config = dict(
    num_key_value_heads=1,
    extras=['shifted keys', 'a norm on each head', 'value embeddings', 'hashed n-gram embeddings', 'skips across layers', 'LayerScale'],
    final_lr_fraction=0.1,
    train_tokens=734600000,
)
Each number is 50 + 15 x the weight over its row's rms, rounded and kept within 0 to 99. Layers, rows and columns count from 0. The size before them is the row's rms in percent of the matrix's.

# layer 19 attention query, 320x320, rms 0.0355, rows 0-18,64-81,128-145,192-209,256-273, columns 0-63
098:34 66 49 57 54 56 39 32 63 38 18 58 51 82 35 43 55 69 47 06 37 59 48 59 37 56 37 55 22 35 47 71 27 66 40 47 45 14 41 70 79 53 52 35 70 31 50 54 60 27 48 61 39 70 10 45 66 45 62 73 51 68 75 55
101:72 64 55 44 38 67 43 73 51 57 49 47 58 46 49 37 59 71 68 44 35 54 31 85 58 53 63 06 39 24 37 56 63 68 37 49 55 63 48 47 40 58 56 62 49 61 30 65 68 24 65 66 29 47 42 94 66 56 49 26 51 63 37 63
141:46 30 52 60 48 35 47 61 55 69 55 47 39 20 48 37 63 21 79 76 67 50 57 54 75 46 57 65 58 63 55 32 46 31 57 76 37 78 66 32 46 57 48 43 42 49 32 48 46 62 47 47 47 46 69 45 47 63 42 45 42 34 41 62
128:63 22 35 57 70 38 62 61 52 64 50 60 62 05 42 53 60 37 73 77 99 56 56 48 50 57 58 67 65 69 45 50 39 32 62 68 46 56 57 32 32 51 56 66 57 38 28 51 35 52 46 48 70 39 79 36 47 63 43 41 47 36 28 72
117:50 76 56 53 53 46 53 35 53 34 31 64 47 97 53 70 48 60 45 37 38 41 43 26 39 62 37 50 56 46 61 42 43 74 49 53 69 42 42 78 50 62 45 37 29 41 73 57 34 41 45 70 34 54 35 45 50 37 57 72 65 64 55 36
109:36 72 73 46 41 55 40 66 25 58 44 43 48 89 50 56 64 57 48 42 14 43 37 72 57 53 57 17 50 24 43 38 75 52 46 38 49 50 24 68 63 38 62 50 56 47 62 52 77 42 61 75 39 46 36 59 70 17 31 28 42 44 54 33
104:41 62 39 41 32 59 54 69 21 75 54 61 49 79 41 56 62 57 47 55 35 70 46 48 67 58 45 33 30 33 28 54 49 65 58 62 57 46 38 56 55 52 68 56 55 28 85 43 56 52 52 60 68 40 55 37 70 38 33 30 37 60 52 28
094:52 49 47 47 74 51 62 43 66 55 54 61 55 44 45 62 26 54 74 20 33 40 34 59 39 67 42 61 56 34 67 29 60 30 49 18 54 50 68 29 53 73 42 61 44 45 39 67 47 42 51 43 63 39 64 68 16 72 45 60 62 68 42 59
092:62 43 46 61 49 55 40 33 57 50 41 51 39 44 61 56 40 50 61 30 45 59 59 74 63 32 44 30 44 52 46 43 49 39 53 74 56 45 64 71 57 43 60 66 57 68 43 40 40 56 52 57 43 40 59 50 55 26 69 34 33 47 62 47
077:38 68 75 60 70 35 62 49 47 35 35 62 65 78 46 53 81 45 50 61 48 32 47 62 54 65 63 72 62 47 42 16 48 18 37 54 31 62 48 31 54 63 45 41 41 55 72 79 65 65 43 55 29 34 68 27 38 46 40 78 44 42 50 43
089:76 62 61 61 42 42 56 46 64 14 43 45 59 52 37 62 41 70 58 51 05 47 42 45 35 41 57 68 63 26 43 46 28 63 55 67 79 53 50 77 60 56 29 49 25 65 34 54 39 35 23 50 31 49 52 42 55 47 64 74 61 41 53 71
107:42 48 34 73 23 47 33 46 63 24 30 40 46 15 62 50 55 49 38 41 29 43 48 33 42 44 49 31 49 57 41 66 47 55 52 45 23 78 85 56 53 53 46 51 20 79 55 54 47 52 49 65 34 56 53 74 48 21 61 59 65 63 66 55
098:36 56 76 68 51 67 41 67 51 58 55 45 50 57 41 34 31 80 60 82 41 50 31 65 43 45 45 40 51 50 42 51 72 72 55 34 50 79 48 55 68 86 16 16 57 33 56 40 79 50 60 46 29 39 39 62 70 47 61 41 48 74 40 48
104:55 60 51 57 33 34 70 55 40 57 53 60 46 68 49 55 46 75 52 57 49 47 60 67 44 55 43 16 65 37 49 32 44 33 52 41 79 69 32 57 63 58 39 54 57 33 20 73 62 38 59 45 60 49 68 55 50 27 45 66 40 56 17 38
114:46 42 74 58 20 71 56 49 34 55 28 39 63 77 51 71 35 47 54 56 53 43 84 14 52 33 40 44 65 54 38 72 65 51 73 41 64 47 36 58 60 34 46 17 43 51 33 32 51 34 50 83 53 71 24 09 64 61 27 37 86 63 81 32
095:44 64 39 51 70 45 45 68 57 48 67 55 52 44 28 49 54 70 44 22 87 65 60 61 70 52 53 49 40 50 46 33 76 62 34 40 33 40 53 09 66 37 61 43 40 41 31 53 39 56 46 51 71 64 76 53 65 71 33 35 54 40 26 42
093:37 50 35 46 60 36 60 37 56 29 56 54 43 78 55 61 35 46 32 37 52 40 54 36 31 56 38 65 49 57 54 46 50 45 41 29 44 33 50 73 62 30 47 31 60 58 73 44 64 72 47 35 64 55 64 12 42 56 59 61 50 39 70 20
118:37 68 49 41 45 63 50 41 54 37 36 52 53 95 49 56 47 72 25 11 41 50 50 49 17 51 44 36 42 42 44 64 49 71 55 33 55 29 30 75 69 44 50 45 51 36 63 43 56 34 48 61 58 57 15 58 56 33 43 60 47 55 66 38
117:60 68 60 38 31 57 49 74 39 67 60 52 69 52 58 47 60 69 41 39 36 57 50 72 33 53 46 14 38 28 49 47 63 69 34 51 45 52 29 54 47 34 48 57 75 64 26 61 60 37 64 66 38 62 30 59 62 60 43 21 49 58 45 40
036:44 46 64 31 51 60 55 67 53 35 45 39 35 71 45 54 41 51 61 43 44 43 35 56 27 52 56 37 36 51 59 74 55 74 44 40 25 42 42 50 94 46 50 21 42 39 48 63 46 40 41 56 48 68 09 46 60 48 77 61 55 77 80 29
052:76 44 42 43 24 48 25 51 48 53 55 41 65 57 51 58 57 46 41 74 30 69 30 82 67 70 57 31 59 36 63 44 56 29 42 38 62 79 44 47 12 58 34 29 44 49 76 53 52 41 51 52 20 50 67 84 39 41 04 38 38 58 36 51
068:42 19 50 54 54 23 55 28 59 69 52 45 56 03 37 47 62 20 58 62 62 54 80 38 69 29 48 77 53 52 40 47 42 20 54 68 52 70 40 26 25 60 46 69 60 42 47 47 66 72 60 43 50 39 79 31 50 63 43 55 30 40 18 78
076:35 32 40 44 44 26 61 36 49 78 38 49 44 00 49 54 52 47 54 53 75 52 75 46 67 21 51 80 40 55 34 54 23 26 47 64 55 61 48 44 37 45 56 60 83 47 50 59 60 50 59 58 37 54 73 13 56 57 37 63 50 23 23 80
081:35 62 74 46 43 49 40 59 49 16 43 35 44 99 46 48 61 48 47 41 46 26 31 40 54 74 53 53 63 47 53 45 57 70 47 58 44 28 59 41 42 58 42 35 00 57 48 51 36 42 37 51 11 80 36 54 35 64 71 35 70 76 69 19
105:66 76 69 66 62 66 41 74 42 48 31 49 70 86 58 27 56 43 49 49 29 40 33 73 35 67 55 30 70 53 47 42 70 72 52 49 31 39 29 43 56 30 53 37 45 37 53 45 64 68 54 41 62 31 25 63 63 34 66 44 61 60 42 31
125:65 76 60 71 52 42 35 63 64 55 22 54 66 76 54 31 61 35 61 53 14 45 41 45 34 68 52 38 60 59 47 52 74 53 61 55 39 62 43 23 52 70 34 38 46 49 62 44 44 73 53 44 30 44 31 52 57 40 76 56 47 36 42 38
107:56 48 80 47 65 42 60 53 52 57 19 62 65 47 48 51 69 31 62 25 11 54 66 52 60 70 40 71 66 68 52 42 55 32 68 58 58 57 56 35 45 55 54 55 17 57 09 69 18 45 65 35 56 28 60 75 44 37 62 50 73 48 40 55
086:45 49 02 32 29 65 44 42 32 43 78 31 48 60 64 60 28 65 64 61 99 61 31 50 61 41 38 49 28 62 52 52 31 54 18 47 60 59 41 70 67 61 61 60 65 43 70 43 49 26 31 59 46 56 66 36 53 50 24 51 23 46 45 34
103:32 63 48 77 72 37 35 40 72 33 12 63 51 34 42 49 68 65 49 46 34 24 56 21 75 61 45 62 73 63 56 31 38 23 73 62 47 64 47 30 60 61 33 57 44 50 61 73 26 20 50 65 30 50 59 36 58 40 59 64 63 43 30 54
101:50 57 47 45 44 54 48 66 76 51 26 38 34 58 46 56 66 39 70 32 19 47 53 55 31 16 51 51 54 44 31 53 56 55 55 55 58 58 47 31 43 40 24 59 42 63 18 53 66 45 41 64 19 73 41 72 58 36 48 58 67 50 66 48
093:27 49 45 41 40 29 50 85 44 61 50 43 49 40 62 44 63 52 47 35 62 36 24 85 42 54 67 46 59 62 48 42 57 46 52 48 56 91 61 66 56 20 63 46 50 73 40 56 62 69 28 55 75 35 37 73 44 16 43 47 33 83 77 40
107:66 60 59 83 44 36 38 55 42 45 38 35 57 81 69 61 73 43 72 58 13 50 55 50 55 86 42 54 44 63 60 56 56 39 71 59 64 46 40 51 55 69 64 57 54 14 31 56 50 34 71 47 54 48 60 73 61 28 65 68 45 62 23 70
100:87 57 69 62 87 78 43 36 66 61 59 71 58 43 49 43 31 42 52 66 99 39 47 56 34 46 42 64 62 26 77 53 51 44 48 40 54 68 39 87 62 41 42 42 39 54 75 54 76 52 39 51 79 13 26 73 34 59 52 63 54 54 48 64
105:64 41 53 30 63 61 63 52 39 43 88 31 56 61 39 33 43 49 46 47 28 74 35 66 40 63 40 39 52 65 57 68 60 58 31 66 31 64 57 40 81 41 28 29 29 58 37 53 62 42 49 51 46 52 22 52 53 51 53 60 20 78 44 49
121:27 61 32 45 51 42 26 35 56 56 60 61 76 55 58 63 52 56 53 53 28 33 63 54 81 34 61 40 60 33 44 43 53 34 68 29 56 30 43 27 59 70 39 61 47 33 50 53 24 57 40 58 51 77 61 56 55 50 57 27 58 09 14 38
035:26 62 90 46 57 28 58 57 78 39 31 51 28 39 51 49 32 43 48 48 57 31 57 27 34 61 75 58 72 71 41 62 43 66 48 56 42 28 53 34 75 40 66 54 42 37 17 51 47 72 49 54 72 54 30 40 50 41 79 45 57 50 46 42
053:50 74 64 50 40 57 43 66 43 26 38 46 45 87 56 55 34 64 42 33 28 41 35 58 22 64 61 28 49 47 56 58 46 87 51 36 43 29 35 58 92 41 59 28 38 39 29 59 44 46 39 47 59 68 04 75 54 49 61 53 60 66 95 27
037:26 58 57 30 70 44 79 44 46 20 30 13 30 52 43 44 39 43 46 50 25 57 62 65 44 37 45 27 47 37 16 47 56 53 57 46 59 42 29 64 44 57 42 56 52 67 63 64 47 57 43 52 39 45 39 42 53 34 52 52 59 55 34 34
059:43 61 71 35 59 50 60 58 45 33 66 37 36 40 32 20 49 63 19 36 52 40 50 25 50 52 61 54 58 60 35 48 63 58 43 54 43 50 38 21 72 35 64 50 50 41 63 48 47 43 51 53 75 36 53 83 35 46 39 56 28 58 72 36
058:70 36 48 30 35 62 37 34 48 73 51 57 91 51 44 71 68 39 58 73 51 79 58 63 45 73 67 68 61 71 57 38 46 59 37 35 43 37 42 31 22 50 60 34 46 28 46 63 35 48 56 57 47 32 56 60 48 58 24 49 47 34 71 64
060:64 41 46 57 34 27 37 38 58 69 42 35 73 20 58 65 31 53 20 88 80 52 59 53 58 44 54 78 42 27 49 55 42 44 49 28 59 43 68 24 41 62 50 56 74 32 81 54 31 49 63 56 43 60 40 42 49 67 36 56 72 23 58 51
080:25 58 65 39 52 51 50 34 22 20 46 33 46 72 53 65 57 70 53 26 17 27 40 35 71 41 38 52 37 43 61 52 37 38 52 63 45 36 14 41 31 36 53 54 24 59 58 65 62 28 42 50 35 52 61 59 45 50 64 54 63 78 61 45
079:35 72 44 74 63 59 59 57 44 53 42 50 59 75 72 28 53 57 51 28 37 62 40 59 46 71 35 33 54 61 51 38 71 56 54 64 41 51 50 60 72 43 43 50 27 50 31 52 50 69 51 35 46 47 54 69 58 28 81 64 35 47 46 28
089:41 47 67 69 31 66 69 60 63 71 20 51 29 41 77 18 53 49 63 54 57 57 47 43 56 63 59 36 71 65 46 57 58 41 72 41 30 54 60 41 42 43 26 47 62 61 63 29 47 89 51 39 50 37 36 59 44 32 59 69 58 66 59 46
071:49 53 35 28 34 59 59 55 44 35 59 84 52 53 32 55 70 23 45 19 27 42 35 62 40 39 60 31 51 49 41 53 52 71 36 65 31 56 38 56 38 15 71 44 18 54 38 60 80 50 38 35 66 46 36 93 45 52 62 38 37 55 55 46
066:74 35 68 69 48 56 73 27 71 43 59 50 30 39 53 36 50 53 68 87 70 75 39 40 47 52 55 40 41 62 61 40 44 44 49 51 58 53 79 49 14 42 52 30 74 51 72 39 62 62 46 29 80 41 62 28 40 56 73 40 43 40 26 48
091:44 59 39 52 50 54 54 48 32 25 42 51 59 70 55 55 59 51 55 40 68 27 23 31 72 82 23 74 55 64 50 31 16 41 56 48 64 64 43 42 62 40 48 63 45 35 36 71 17 38 41 65 25 56 69 52 50 20 64 74 84 42 50 53
093:51 45 56 77 62 55 43 61 41 60 65 42 50 66 42 55 72 47 30 32 37 41 53 81 61 12 53 31 44 29 76 39 78 52 31 63 54 57 35 34 54 34 44 33 33 71 62 68 75 44 58 50 31 62 31 48 49 47 48 42 31 43 55 23
097:44 60 57 64 42 50 61 44 50 34 19 50 36 52 50 59 65 73 53 48 35 34 52 56 45 43 50 46 60 62 49 56 72 85 49 65 40 81 19 41 64 55 42 64 53 54 48 46 67 31 49 68 40 66 40 48 39 23 49 38 22 59 52 30
088:56 51 26 50 53 17 54 68 36 51 52 69 62 58 73 44 56 51 76 58 26 66 62 10 60 74 51 58 63 65 45 61 63 58 40 63 55 39 81 55 47 33 60 80 59 36 71 58 56 43 44 38 55 66 68 50 44 37 66 35 62 48 54 50
108:62 37 56 62 30 58 29 52 69 63 70 66 32 48 68 57 03 42 54 61 60 69 28 12 71 61 58 61 58 48 41 60 59 97 71 21 46 59 77 59 63 64 56 43 55 57 82 39 46 44 45 42 42 15 62 68 48 68 31 56 37 42 44 48
117:46 43 56 48 59 33 43 39 47 52 53 38 60 54 39 66 75 27 52 17 48 42 69 63 59 54 46 66 47 53 81 50 41 34 49 62 46 43 38 80 32 63 67 60 64 68 16 29 74 45 68 49 49 61 73 59 54 24 51 89 19 88 43 91
093:37 45 74 50 56 42 31 08 34 56 45 55 58 52 56 40 30 72 47 37 32 32 53 27 89 61 43 60 68 74 45 57 49 53 67 39 52 44 46 60 51 58 59 53 30 50 32 61 40 57 53 56 32 69 47 27 74 44 84 56 64 35 51 48
043:43 18 46 57 55 48 61 26 41 61 28 55 59 78 50 65 45 48 76 68 49 56 49 40 36 47 56 41 61 54 41 54 33 24 51 47 47 54 60 74 59 90 65 58 40 79 28 58 50 62 55 60 05 42 58 29 45 52 66 48 69 34 26 47
052:36 71 82 50 57 67 79 69 41 37 33 47 58 65 49 31 31 46 43 32 43 45 51 62 51 50 35 28 51 45 63 25 60 35 61 96 45 50 46 70 60 43 46 69 62 60 68 53 73 63 61 43 78 45 64 45 54 44 86 58 47 45 21 30
177:41 60 58 42 53 58 50 41 74 40 30 50 74 53 54 45 26 44 28 29 44 60 68 49 43 36 53 38 44 50 35 77 56 59 48 65 52 16 40 56 66 53 78 54 99 61 36 40 77 31 65 52 54 60 45 22 64 59 51 46 60 32 57 35
116:67 53 60 43 35 69 50 55 36 69 59 45 44 45 59 58 65 63 52 52 39 33 37 78 80 61 60 33 31 31 44 30 44 73 31 54 59 63 43 54 59 48 54 51 31 44 27 48 42 33 44 71 53 61 38 78 62 62 32 29 32 77 46 54
111:21 15 46 67 63 50 55 50 44 72 34 55 27 37 20 45 56 22 79 47 47 38 65 42 58 48 46 81 64 62 48 20 35 37 72 73 45 78 40 42 45 51 31 52 27 63 62 57 32 78 49 59 33 19 54 66 24 40 54 44 51 50 41 52
118:36 40 24 65 69 49 72 31 51 64 40 68 46 30 16 62 52 46 81 61 68 47 60 53 46 51 46 70 64 72 51 28 33 32 51 53 44 61 51 37 42 39 48 63 41 50 51 67 43 58 58 64 63 42 69 30 51 37 62 57 57 27 19 90
083:42 76 55 44 40 19 43 27 63 19 17 30 46 85 80 57 52 54 50 68 41 57 60 27 82 66 32 37 51 31 75 49 71 59 65 78 55 42 54 63 55 40 63 40 70 34 59 53 67 48 42 54 29 62 27 42 56 35 50 53 66 54 63 48
091:71 68 75 54 33 55 46 54 43 56 22 51 62 54 78 40 41 57 29 48 53 43 50 48 43 50 56 29 52 43 45 76 86 68 39 48 34 61 32 64 66 54 53 60 58 46 43 47 56 38 49 41 42 56 38 30 75 62 48 25 63 53 52 19
100:44 55 72 45 33 49 32 65 48 70 52 52 51 69 64 45 63 39 48 41 44 52 31 56 68 45 59 60 57 34 26 72 75 72 65 59 47 39 43 29 44 66 31 48 43 39 53 37 45 39 42 51 48 34 53 37 52 42 63 35 75 44 56 33
089:38 66 71 81 51 41 67 34 64 41 64 49 45 57 41 68 46 75 56 52 30 31 66 52 73 61 43 37 45 57 57 37 40 44 74 53 76 60 72 36 41 79 49 45 37 32 53 53 31 39 53 49 38 36 46 54 55 47 74 37 34 82 26 41
078:34 66 60 47 50 65 68 51 41 70 69 45 51 23 63 51 51 44 55 33 71 36 67 80 73 52 45 45 41 67 43 38 45 66 24 45 36 33 66 63 69 40 51 57 46 62 45 65 60 59 36 43 60 38 72 64 39 45 15 26 59 47 61 30
085:50 50 45 57 67 47 60 27 65 37 31 39 30 45 33 57 63 54 33 58 50 22 45 50 55 73 43 46 56 39 50 35 40 10 54 43 57 47 52 36 51 34 46 49 39 50 77 82 55 38 35 74 26 11 74 25 51 42 66 99 48 69 49 60
091:21 34 14 29 45 47 54 42 51 40 44 50 59 56 44 46 60 62 49 63 38 69 44 08 74 35 32 50 73 53 52 47 39 46 71 71 61 35 37 54 43 51 40 53 63 25 18 56 36 38 32 55 53 74 20 47 35 62 62 39 66 43 40 58
096:57 62 47 92 33 20 30 73 52 33 45 45 48 44 42 66 75 71 38 48 28 48 48 65 53 86 63 22 49 57 52 39 38 59 18 39 30 72 50 49 71 34 38 57 42 51 41 88 65 67 40 49 34 66 52 68 46 40 54 43 57 59 72 40
102:50 35 84 61 61 66 26 41 56 62 69 54 53 25 47 50 51 56 64 60 60 58 72 61 84 33 32 44 46 49 45 51 60 77 54 42 69 38 54 47 65 37 60 41 36 59 53 44 56 49 65 50 42 72 60 46 44 52 32 34 00 74 70 67
103:63 40 47 61 65 56 60 64 73 28 43 55 64 54 74 41 64 49 28 56 70 45 56 56 27 59 50 34 55 32 45 52 53 72 33 45 74 65 38 71 54 38 37 30 66 70 18 57 42 64 47 28 52 49 67 44 63 67 39 54 66 45 51 31
114:55 44 72 62 35 67 53 69 48 66 68 30 63 63 32 52 65 42 38 69 13 60 65 32 38 45 53 17 69 46 47 70 68 40 49 33 57 39 46 29 66 32 52 30 62 60 50 55 42 33 56 61 55 40 51 54 50 38 28 31 76 61 67 38
103:34 59 46 38 54 51 64 58 43 02 47 49 45 59 28 71 69 45 39 32 52 43 49 48 60 46 50 52 21 49 31 54 59 21 46 37 57 28 50 27 62 54 48 67 47 33 39 40 64 34 64 52 61 40 75 42 29 70 48 56 60 34 74 76
117:43 47 57 42 54 30 37 63 50 39 54 46 73 56 73 54 23 37 29 61 47 64 52 19 28 65 43 50 65 84 57 59 84 36 65 46 44 63 53 66 49 54 59 56 63 58 51 46 59 60 51 48 51 27 60 25 49 50 53 52 42 28 55 31
128:57 67 66 37 29 54 43 43 63 31 48 50 68 67 69 43 51 64 21 32 51 62 52 45 43 28 50 30 34 35 43 83 59 71 51 52 53 24 43 54 64 55 70 39 87 38 32 36 63 30 62 50 44 60 31 48 65 57 44 42 64 59 70 27
173:59 74 53 40 32 56 44 46 65 55 04 44 59 74 52 59 38 41 54 23 31 51 67 52 38 25 54 42 37 61 43 76 50 64 47 47 48 19 37 65 72 65 65 48 89 67 58 28 64 25 82 54 39 87 37 24 58 40 65 54 30 26 57 34
089:56 61 71 53 29 64 41 65 44 36 72 48 39 40 57 51 55 59 60 71 32 50 55 65 46 42 51 33 40 45 44 22 64 68 28 80 37 74 47 59 55 69 53 66 58 37 42 58 55 42 58 47 58 33 34 62 50 48 23 28 42 74 92 55
103:32 25 41 53 70 50 50 42 31 49 73 63 35 36 45 34 57 51 54 45 58 56 40 38 79 74 62 82 64 40 47 32 39 32 69 40 61 66 42 27 17 28 33 44 32 32 40 59 44 74 46 45 58 29 70 67 58 34 53 64 91 53 38 74
092:34 21 44 57 78 34 44 21 39 42 69 52 53 34 38 25 54 47 55 61 67 60 52 54 60 73 55 79 68 21 50 35 41 31 69 45 63 52 58 41 19 45 40 51 41 44 36 61 33 64 47 39 48 30 72 71 53 27 74 66 75 59 41 67
078:54 55 45 34 29 46 34 40 39 39 04 56 58 90 58 66 46 55 42 48 66 75 41 46 35 33 66 39 56 52 69 60 37 54 36 71 37 54 60 45 68 58 76 74 51 33 49 28 23 51 35 57 60 70 25 52 63 61 77 39 63 47 53 45
091:72 73 61 50 33 67 54 58 52 66 15 42 68 62 61 74 45 51 46 55 32 61 54 67 26 27 49 22 55 74 48 59 53 75 43 62 40 45 48 79 60 56 59 62 61 68 64 40 52 26 47 60 41 66 18 24 59 48 35 34 32 42 72 27
081:68 93 68 62 34 45 65 67 53 85 34 52 75 42 62 48 65 56 58 75 42 42 43 34 28 36 54 44 50 42 21 51 60 41 49 51 50 67 45 63 61 61 35 63 61 43 49 64 30 26 53 44 62 49 51 47 33 65 30 44 23 46 60 12
082:40 32 47 23 72 62 85 68 49 49 57 64 43 53 49 27 49 61 55 40 49 44 60 30 60 59 50 54 36 38 36 37 40 47 43 39 49 69 53 30 44 54 22 41 40 22 41 60 42 69 41 41 54 10 64 61 16 30 46 51 45 72 63 47
059:57 60 44 49 44 31 40 61 81 72 57 48 46 38 54 69 53 51 71 63 26 77 73 84 49 66 52 43 72 36 45 42 43 26 27 42 54 50 63 67 58 39 62 50 38 46 61 46 48 57 53 57 37 59 66 41 39 29 30 39 20 50 72 58
065:31 81 39 42 54 46 23 30 16 46 70 41 48 34 34 49 66 30 53 61 68 64 09 72 69 52 33 72 63 54 36 47 35 41 63 38 56 68 43 35 37 42 56 43 51 54 76 52 47 39 25 32 54 41 60 59 67 46 36 99 63 31 49 67
076:51 36 65 43 78 64 65 42 38 57 48 68 60 47 44 50 44 67 66 39 41 42 39 38 43 41 65 58 66 48 55 37 49 42 53 63 54 09 73 69 34 58 10 32 44 76 60 55 41 51 49 45 40 45 55 53 10 41 58 38 55 49 44 34
100:30 65 37 48 41 51 44 50 87 52 22 44 44 43 35 53 33 69 39 43 72 77 77 39 48 76 22 35 39 75 68 37 32 56 62 63 53 39 59 38 48 70 66 49 41 75 54 54 49 52 49 60 52 55 66 54 49 13 50 58 55 66 61 74
102:86 38 35 51 69 35 45 69 17 72 50 46 33 49 56 28 13 73 61 53 37 33 61 75 62 26 58 65 40 32 63 48 50 42 57 60 35 54 32 62 66 44 39 44 49 32 52 50 62 65 67 57 70 01 51 56 46 23 38 32 31 53 64 63
106:52 32 42 38 25 32 31 55 71 67 64 27 54 29 52 84 39 64 38 57 18 50 80 50 50 57 63 40 55 51 69 56 52 35 55 68 56 61 53 52 72 53 51 49 45 57 70 44 64 30 56 76 51 63 48 35 82 41 42 59 53 63 33 57
104:41 55 43 52 34 65 29 32 28 13 68 05 33 46 43 61 29 60 47 34 35 43 59 42 40 62 56 50 42 44 42 38 48 68 56 55 51 45 44 62 64 61 60 20 44 63 31 50 68 70 56 49 41 50 50 46 52 35 49 50 57 46 79 27
091:48 11 40 31 42 51 57 51 51 69 62 43 67 40 65 54 33 47 54 24 55 46 55 58 64 55 67 57 38 42 48 53 75 49 63 37 50 63 49 34 77 44 43 63 70 34 44 59 59 65 41 36 96 31 68 55 62 37 69 60 61 43 55 79
087:51 57 61 54 56 47 55 46 72 50 29 36 64 64 56 76 31 35 40 55 61 58 52 33 34 47 46 42 59 79 52 54 61 46 78 38 18 30 57 60 47 54 62 57 75 83 61 52 57 52 67 52 37 55 53 25 50 57 40 55 21 35 41 24
106:56 76 58 42 23 48 39 61 57 46 17 36 60 73 50 53 46 44 49 33 39 54 54 54 32 24 56 22 40 56 55 77 47 74 34 52 56 40 35 69 85 66 62 58 62 63 55 33 69 12 64 69 46 81 26 41 47 59 58 40 28 34 68 22
# layer 19 attention key, 64x320, rms 0.035, rows 0-17, columns 0-63
070:44 71 51 36 34 52 63 62 09 49 49 41 55 45 48 42 56 58 57 31 55 54 69 35 51 29 46 60 34 25 23 63 47 57 52 45 45 34 44 72 46 32 50 62 61 60 64 16 81 52 77 46 53 51 57 32 73 67 46 29 55 34 50 58
077:64 26 62 79 66 49 64 54 54 50 51 66 27 53 43 54 56 44 75 63 38 57 53 39 57 50 53 71 57 60 70 34 25 20 56 51 25 53 66 22 47 53 47 57 27 49 26 44 41 54 42 45 37 50 66 69 42 31 61 64 43 52 55 96
075:65 42 39 65 50 57 44 48 60 37 53 68 33 73 38 69 55 60 56 69 56 74 31 52 40 67 44 52 86 59 71 30 26 41 38 70 50 66 67 32 59 59 55 38 41 49 44 83 28 48 33 55 35 67 56 62 39 42 59 77 66 74 53 83
079:70 44 36 61 64 43 43 44 56 34 33 69 23 62 40 67 50 63 53 55 45 53 18 59 49 73 34 57 70 60 86 23 30 25 57 67 52 66 54 21 48 54 45 30 40 54 40 83 16 53 19 53 41 73 52 62 41 30 52 85 67 76 67 71
085:30 74 56 24 50 58 44 59 46 50 50 49 58 99 78 65 37 59 56 56 52 54 47 70 50 52 50 49 32 33 64 72 74 28 55 37 61 27 59 31 26 40 23 51 75 38 54 60 43 47 49 52 60 38 66 60 48 54 80 56 54 64 42 65
064:50 36 60 35 37 54 45 80 47 54 69 48 50 63 72 30 43 27 44 32 22 70 64 51 53 34 69 49 28 51 54 77 86 58 47 36 43 37 57 70 34 41 63 48 61 42 35 26 62 60 53 36 49 54 52 58 54 52 48 27 44 38 52 44
073:52 25 54 41 51 58 40 84 39 27 74 62 70 60 49 44 45 58 52 27 48 75 42 49 34 67 77 31 50 57 42 75 80 60 51 27 36 45 41 67 50 39 59 56 61 60 65 39 30 68 62 50 60 56 54 67 56 89 22 36 50 45 47 55
103:70 38 45 62 51 33 31 28 70 26 21 59 20 60 31 62 60 55 58 74 38 49 20 49 52 58 70 50 63 40 62 41 39 42 37 81 45 59 55 50 41 17 36 46 62 56 59 56 65 60 21 68 31 63 49 47 44 55 50 58 72 66 76 66
134:23 39 63 36 36 53 38 70 30 55 72 40 62 34 43 28 59 32 54 28 34 46 59 50 50 41 70 34 20 44 24 66 72 54 54 48 52 45 37 45 50 37 56 46 47 54 45 44 65 53 78 47 67 45 37 61 60 60 49 32 47 41 48 41
125:55 58 33 54 56 43 54 34 50 52 54 63 33 37 54 55 35 48 54 85 60 27 37 43 53 48 36 70 59 54 63 29 34 28 56 48 58 52 59 31 34 73 34 47 45 52 61 64 27 50 20 66 56 23 80 54 40 38 48 90 62 61 43 42
122:53 67 56 55 57 53 56 46 67 63 48 55 25 72 55 53 58 76 63 63 52 45 51 44 61 33 43 47 49 44 58 16 51 43 65 41 48 45 71 28 52 55 61 43 31 71 57 65 37 46 38 68 49 49 46 46 51 21 77 71 49 76 62 36
100:61 27 60 49 36 62 50 55 36 50 40 58 42 61 75 43 53 25 80 61 36 40 64 25 37 44 49 45 62 57 62 42 41 75 49 81 64 49 24 39 71 46 48 48 57 22 48 29 37 38 37 63 63 51 41 70 58 49 52 46 61 37 58 16
115:28 56 59 44 45 47 49 58 73 44 39 22 60 52 62 64 57 74 47 80 58 17 35 55 42 60 65 67 63 53 41 47 60 45 61 52 65 69 64 42 55 70 45 59 53 48 75 69 39 20 40 62 32 52 53 51 54 50 51 43 94 61 52 56
110:56 61 72 46 26 47 54 43 46 41 82 48 53 65 25 48 69 35 54 60 40 31 05 54 34 72 49 55 46 56 20 59 56 59 41 35 75 52 65 33 46 72 54 60 42 36 72 37 53 59 37 52 53 77 77 39 35 65 65 63 37 58 66 41
111:39 72 19 63 27 33 72 47 40 59 54 55 58 54 51 63 80 36 56 54 65 39 55 50 48 55 42 76 66 54 42 06 22 31 59 42 54 74 57 38 53 40 41 50 61 65 52 91 63 20 31 48 21 55 55 54 66 61 53 52 56 37 43 86
104:29 63 62 58 44 52 52 39 67 82 66 59 30 45 61 49 39 66 51 39 24 30 41 42 50 32 44 54 53 36 29 52 75 57 66 60 73 29 40 35 56 73 69 76 26 42 67 52 67 38 54 71 37 61 47 52 66 46 44 76 41 47 26 23
115:51 67 52 17 36 58 59 53 41 49 32 38 65 64 75 52 44 50 23 46 59 46 67 26 33 37 66 32 34 65 43 74 58 78 42 40 47 52 49 73 49 35 53 58 64 68 49 34 72 52 69 44 60 57 24 32 65 56 39 37 44 30 57 16
074:51 58 54 31 41 50 53 56 46 53 53 40 63 36 67 47 30 47 43 53 55 47 58 34 51 38 54 43 28 48 27 71 68 57 51 42 38 29 31 86 43 41 58 83 76 55 56 30 70 29 64 44 57 54 61 44 81 57 44 33 41 28 31 43